Weights of a small transformer language model.
Size: 9 layers, width 320, 5 heads of 64, MLP 1280 GeGLU, vocabulary 8192, 20M parameters.
Architecture: rotary positions, embeddings untied during training.
Training: a variant of Muon for these matrices, 7747 steps.
Each number is 500 + 25 x the weight over its row's rms, rounded and kept within 0 to 999. Layers, rows and columns count from 0. Numbers have three digits each. The size before them is the row's rms in percent of the matrix's.

# layer 4 MLP up, 1280x320, rms 0.129, rows 550-583, columns 0-63
093:492508526465513523522516546500478532508526475503515495483514475463509524518539510473541537498536433480506480493501481540459447511535486487474461521481489508503465511523487488546523510506504470
103:514492476523485481492527488509533520446460448506528474498535534517479545540500512485495498491456525520490528486537479534503482584428472504507561530484480517489500475476550511462492477487545521
103:480474506501455539490488503451481506495557487519480549489481503525475478459513491518520537496492469493498501523495470489475536499478497490475477488522469492486496453489484543473509512504537509
104:515483503494510447487522502507484508464549527500497478508478497519442495537518497432507498500529470481528548499506513520534515512513525501505527497477482530490497507537498495472518503495446514
102:462472506501483517489473464489521470481420499503531476482491525503484538529516543511489503480541528531469532487514503463505508463507532465515495504507483542509493555473496486499490459535468509
105:466470461497493497517516456472552517489505492561493499472533508514531503472498486521509511483516508516494476496483494449529482494490494493527442498531517445467542463479495473512528515508528479
098:516463539519481515485457483469517478477533489495502510538493489493492504520467520473532474495517539531476468502495496488490502459535518493488483497478497483527500536528521497498488496502455469
098:492464529479501504515464487512515500470496484539507512507509471507487450485488480482492508488504510499459537523486532495504484529491483422563508486523543497505498490468521468528527481546469529
104:503483484520484469509548477479498507511504507433448505476514513468511544485528484515563516450498491541512509496483513505508504514462504506525472459504500541531467485520474472482523510516498474
104:519498526518500553506517511491526538530522509526496535501514508506477470552478521508502496460498497491473488535471493463472537530511461499549523512485451494515482499511490527486468525554497473
105:505478504508509493503523552517471481527536513504467493494491441552496501514484449486454502479503481506495497413511512472474450506529463501466510468491465462495488515480469522464512517473504455
107:497534523497496485536529493452480513481523511538512517499491475510504490477473465498469470485464520462518507556477505520492472491552495573513525509506543517533500510523535451490479532514503515
106:490590484467498492510462494519506563492489523508506518474500500531520487527497455497436556469468503470513504542532500512465499485486536488416524515488464542529526509503527442475510523489493512
097:530499494515524548501502484487528542449547550492465495477540483500488522502514533503498527530496542498514466426554507493484539496488461515491495470495507463516512522519517490539461505478484516
094:521475542514490518559524483544490533480466523482477544460498509513462483504530458503482502489450509506533488491499452513497503473486499501480489543457469555503463488491479516499517543463490489
113:450504489493469494488451498475500490504472458495524495502486461521506459478485466492467456495512496481513482523481521467516531534521544527513485487475485495516515481519502474543478488480505498
098:479545502505451496492517480507498543486503476481509499506491506519499508469505519535470544515489462522512505488548494505570497531551501533519510523483491524498459524526501498489494534493502526
104:514508513513508437462495527483484562481465557521509496505512508522500478534487540476486470529523494496522473522520451516524466508470472425483503480483494493546487502484519456466480468533494525
108:533556516502483501498480479525510454496498489456522491458488467500533485492504480484500479510536510525491463452521490502514482485532505501465511472511504498528440524488479505527507535522542532
105:461529473505505500530483538502479477499532497480523507511495475490522479545501458491564497504516479482467505517537527450491491460530465501529484479503499512504459518468561470520437494485502499
099:484500473483498486486559515504499506504517507511491551513493492473542524485499499539514470515460505493521497503478508486539486524499489496473546509532493519499538568507443497487520465528464520
109:500519503475485531529496505499513502466477535489469537514484436529488542499516501454481470510467506492474473513480493461508558467492477514501540450533502482466501486518494511461509488511500511
110:477517476474490536495471497519465473472517494503491493472514509500486503515509555500477545525475494536506448526493536504522449540529463490534476492523506571511520508497511481502476478473484459
104:515515473480518477502486487530519541472495550511469539484461543532485483444452510495502499563522502508499484460511521514521483485541475509456458472510531500512515518485496497491524484495487505
103:503505485496488504547477557463440506403514530514544504482531530502460464456475486495464465483498512468469514486500524487452522484489487547531487502488510508486494510469484485431492497479547495
095:482496449499478516474511510520481484488498483486525489512525426459528478495483482471499502532516499525530529471517452506497469488461512506543534502512554526512499501508532488496493500511519463
086:515493520478513536515488491479485513481521534516495501498482502515482508540479488551507531512479488503530486502500463478517493496499512490485500540496522481540472496552498512512506519502529480
106:519528425514452507479503498463500522517502532496445455465518517526484469527493515453482478500516509552527533515500442491505518520474498526498467492524501500520479484453503494465528494501554515
096:503462499499549504508496463493479483498434498498539478477486510476482553487518477528497471535535459490514532470519478495498506548515481519520496459501529512493482532533502455494468497506452539
113:500489517504492549501499471517497511452521504467481555454483536539481514475501532465514503486522501492509507510536466520478477527446450512451492500502526476484489484470489485483519516490503522
088:470474490502500523491531461476482499546492469494459526500508474486526512481494530458465491511525496492499499473538550531483450547491504471525463489516518460485467475501518495524498506487522499
092:486469469499482475513478527551494467505493518478496505439528521481504506492506534471495458484493509510527476521515528524445497480530463515537471501494465438496465519507452490507479511525464514
102:465468469485498510535517512525482515472483581505547533529464510465499516514513552493531449516530500489529508511507450486488496466474485497513529462493505509548493517465535525493459491509505493
102:509528493454500475573455505517486464530486476447538546481496506505484495541510504502455507517484501446502510508495479500525475529466505496473509497526449463464501493479477509489529545544510448
# layer 4 MLP down (transposed), 1280x320, rms 0.0612, rows 550-582, columns 0-63
102:469496504526481571518481480555487498508511509499523490528458537494491548511516474453493483498549508490518477502504516472517528485506501470518517492507527484490522502486501471454538499490529495
107:489515517495539547464524501495517515478496443520532490479512476427496516491487502510527462514473485514424521461472495530481476490477488553520476521516494521498467488513467523519477530517496444
106:511523502543461486451510523504504503482459545462492521510501514502520488507494532508476493521510451502541517537501479477493510470528506523475510516480472491513510489519529445509493498558505507
107:486499499479518457504492460499473465475529478521522504544531476461477515482490526489451494566517482519488546489533561489472523514520475499524489444451498513543465517501486493525509463468500542
100:512487493519535475439541493483474525488493471482487500472513565504506547503516516488487512486493525504478474497520514473503468488562487472497470521530504507531531478476498451538496504498481523
101:515505481460486528534502508476535478509534504467525474499503499517518489497510474510497539529533459509548467477503456487479448506509462520493510495523531514489544495491493495522503493469528503
096:472472468506517466529478475490474506502510491475495522460524499508482504476512485503491534577493524533515484506465494528488474495441519495483456513506492521501476502478514497463510478488488507
099:481517498495457544498462524463501517504507516491482554472501493503489519464465467501500524511473534552495479463554531511505521504503498576483500491504525492532564504510517489455479507461486565
103:534498483518513500510522465516515493515496481483558502511500500494523495484471490501520547543481501480549505527485451465459499490500497472543504510443514467527488502472532504490514546488486537
108:513535523502479501491464502492506479501453469465467500480516509507489516523512480463529497493530512512448466510504466514520507486510527470528527519520502492461471471552527544502500502483509485
098:517502536521497506488513530463503495474493511511532531553485561481505477514516531504541492497514521487527479518506498502504510529501507479533456537485508504493494530459499467519527487490506477
103:502484513515525471512503502477544475506505473514509496467511462498509482504456499527543481460493526488467492438515527507507478500500489469484500505528484495472484506479496500521485496496507516
100:522533506523512519492513516495514487476499499459515503551487505477515520541487526471457485550511511494445514447519502482475519448446518542482509495537529511515520490459489480513524505528486468
096:468533503489504485503469529478486503519458495505484472479487544549471517505535517522518473543529467493567528495472567470480491418517515476467520486512474472492509512506462499466477526476518515
103:453499488466498541494473543478532503531457529543523526488483479486494510497502508528470501493505456500533470518462478483477469456442457535543499484485502504522486518457515482515542494536497526
111:498475462496468457529453472483470516506479453533516505532513497453502484509514494464492492481518510475477474545495481476499478554486493494525483573506532497501495540516483507518513472499513529
096:508482518529562497552474505499530506499477517536484476526489510515493511505496509509490488523516489516485505464495475499504505486484510429500496503431546463507494504472540491558491506453524505
095:518497460460516478483505443498511481495477491528471491513486522470492505534528509439502504513519507479498501480485490490510527462529498533505504478501511458529459529527501484481478495511502492
097:498507486509520512507491494492528533547481494487513534500488510496476488477514507486488478540528483498502530479508449527498525548540474547495452500452514505458507530470498468489473467529495493
106:456520536550492465492475505490495503514528466476511480465510509482537523528516473466531514477476522472447493516519495523508513468522495500483521525493529554503502466483524483538466558547512535
104:535479532515528517524534490485520508473544479521531479457459519469501506511477525492531517459517483490515536528515497491515504457508485485503513495504494560524528532550498466536488528492498491
104:503514508511472465514486485510509490537504540511488479519540538467523496495507497486505468516511500518488486504494490523522481509477482545561483496526499517443495474502468523465537495524510505
114:479480511484503538510545532493532488517505530501484487515511476515472510479473459499517518474525500547505493479486488500507482507502495496488521504538519509472546507535430487470468495496512478
107:488510499532522456561519518456498553471503484529478524464482475504506493512535488480476490531475496495481486541453458528548509494526483497537529528464534539507504503500470490508457486500494537
103:489531469499491517506535512495510504513495481506504470484557529461505511502484488531531476460500489510493451491506547484490514468511503477497493498491554439511483536517526537509485483501511481
102:523497491513468473517499497550487493437494481492526463508525480478522489516532490496481509498514497486510545501504486483475484508490488553467528499507442470466468508528501490547510516477510468
093:527544483493504483521517513561517474464531490542507495491517509517492503531567486485484486488466527506493483540516495508471519473520505485540483511534473494461470504486545534481507508475471494
104:501488494502526476488470526497506457476504448478515446510483426476465531482533540484558466507523483532539489468470531472512537527519511466466475512475510531500439503491488456525517502494461491
092:441526508499511462507497497473546514491493495462449493507491488528536529502500523475479528509488509489502494532505488501507496495497489509527476524500518528515523487499467504490448452501487495
101:500499515531516487488516448492505453523519510516513528524515538505468498515472518526538504472446469529526530503499501489515458521523477457497465479485536498454503501490466484481505457532476501
087:475524491512502513473443516551517529490478469481537539525507508495499470499522466549514480531507506518464463478505485507480526473432510487492494478508466495534470506475514493506509513529499504
086:494453504480467523515530526502519480480527474491469525484446498507517567448477508468535486455482493470552522500473496517517485509479472480544494522512486464492479503531487488534541512518494483
103:534527520474505489486474484475485509490471509493456520505507474488506512498485463510458506494477515524509501509456465469530497508506524499523512484561518469525545511541489482494548535489511488
# layer 4 MLP gate, 1280x320, rms 0.122, rows 551-583, columns 0-63
100:450512514542471473494503502469489496486505471525514528487510530535557538465499499484499502431485478500472521540520504495521516538507502531491512541524544483478477521486491494561503515480477497
101:493499524516496517494491474488481498478518496500509527481476471485518483502479491505471517523557507490462457503512478490450531470503504479477482552482495532484479494486549492470505536495517466
106:487482539502498561493516474496483517521536476484507490541483467491525501462531513504549535523535494499538497509513500521487474531461502492477513530503485487501488476461477531472517473515523484
102:527464517463539537516503514501535557446497512498528492467520519535503542500530501526534509465539495483491520489473491488520521493542541495499510497497532505520515509522464478529499517492441514
110:531511523499517482521484500454537511487506465482479495514481505498508508517485484484503479426488504510495486473498489540456483488493534483476539509531499509524499527443481499480474533491503495
090:492550470496522491542492499473530523480493466496514438500491448501492514493492504517494497551478484467488528494502475533478525468492480477483449493533485482501503489498477512503509536502525438
101:515480515518482503480491528496546462500496501497475504520457504536518517561522522520517464516524497494536502490487513506478498510481478513457498498505500485555551490528440468482492529480457544
104:527501517502499533444482520501513487454524530573539496555478559483483512538499536465492478505500525482487521534519512540501504525496517508472498485471519504475483469492546508531481475516490476
105:483487480508516505511528461541511499529523487479473477510488492518509505497507504515553470529508512563422503495524451516482486503508504480442515490493471517464505501495477515504508469521511501
102:554499501525429473491481465504547496549520533515487472538509463493512564530554495461519512455500485514522498506518521527493482524517458499475511525516482497484483515485466436484529524496488544
097:489502503489506513482494507504453523510521501469505508501474541526521490505530525503458516527519505541461466508529559498482470501504547449449494531512478517469462534514463478513526518480520469
100:523519481499488516511529480471495487512507489454517522541458540477547490482519462543523487482529505500501481494539473479485467550476509503505485545487513501542462505505510507503445463484512485
091:504487508464499490495492492508523543515555543497480479492482487486485519476544461453448516534496491494517511504538529483499499540503458525523479486493465485495523528475488488499505509490467515
097:536536520522497515485484484504455509491488496491463545473501487502512533520514457527529467498483497535486521490487472520451497504520494486473494473475454504509496512531467498502499475418482503
106:534498498489486492455545478487509504487544517480518491503510484482473518541476519519491494474490520451519518506483489515513488522461488515503515504482481519531478502478480531501472431518521435
097:501544502506537455472487465532499476451478487507536485522503475542520537484510467479502491488508520533486500448484477485516506541508495511500520522490484517509526566470507529514483463440520469
109:502484496511496494560429471509490549514549531581523500478481499490519466532490509503506480484479524528503507499519549478477531477476507504519452492501489531488504507526481508480464484479507501
106:516518508519506536495488531486509467495450473503486467492433497562488488468510530486508524535447482474497470472526512489512506522540476520482511519539511498544496509510551473505521484530537513
107:489497489498532465504483500503501515478511509530530508520509507497536497465462517486499491527498499488497428483511507454516546461462459517512541495541514474475498527538512520539503519470467482
102:502479489488521528517491499501510520457469479516493550484495524482539467507537479494523502463521517485496454485484528504489455483541473529440565541516522464494502541490516508491496487462523489
108:453534486536535436439509506507508523513519509516490507492485502469480453524509514497529466502460524510514511513513503465518496473482466514494496474493454494538488511534516520514485495513511477
111:524474536516506465528502533523525487474470518496513506509483492543508554477506545548500507534502514511474490513492473496483508456526503503520482488454528502522516493501422544489510492493471507
105:488474517466489511534539487501500469490486485528464490507477527522510492476508452478544508512523445563529535511497496496552519445491415523489525475477507508494502541491478501497506528492501512
101:491559501506494498487477479489488506479535475522439482536495548492489509523483513531505469506528501505482515505480479467462458520470466535499477478488489505495483497521523474517480504500474529
097:489520500519474488435491456535520522467516502504463487507533467505518491529519502566523498497478529511512479493518509501479485491531479475501523471516548526527490511501549532444500460527496500
088:540499470518539503484517475484504529537458463503545473509493488475488487496515494525466509540503441508495527509479509502480491481527514498495501476455493449499529480468483496519551526475536537
109:492513555499505519493505499521512530499512520501521485509462483554547544511490467486509527502510476433513511504487547497502511518516558484486525515495490530535469492499484485534497475520486492
095:514491520536492501505528515472541497531498506515538517503493491448530508478476483494488505474481520452494456513488516457506491521506544504505532531463524506515485514495516473490479525467511493
106:483500468489465514481504485469532441509539511503510470445530498559498522510522520514469481490517517495527516490507481497456505471497508497489521529461468482481475528525431476466536532530504517
083:471520504461474493517512475515473507497461477488525523479488532516505472549489476499489527463455493499500508490533508495507528497472567490496475487490454475468517489502490549481504545497467480
083:483429457480518497531456505511527507470497510459477453498465513488504522457497492503537497456500517430444489505537491449559469484491481515505512532532525493514474517496435513515494480464505453
100:488505445497516490512498494480540492504492480499517520488507489491481488548473527544494465523468506484486515484522534501494492503514539542521512496476487464488502510497516466492552487494462508
101:479511449528517466488513514498518554470509522481473503501489523521518502505494462520461511518557473503479488472497532523488510488494539533505510505482501510485489551533468517488517505475522495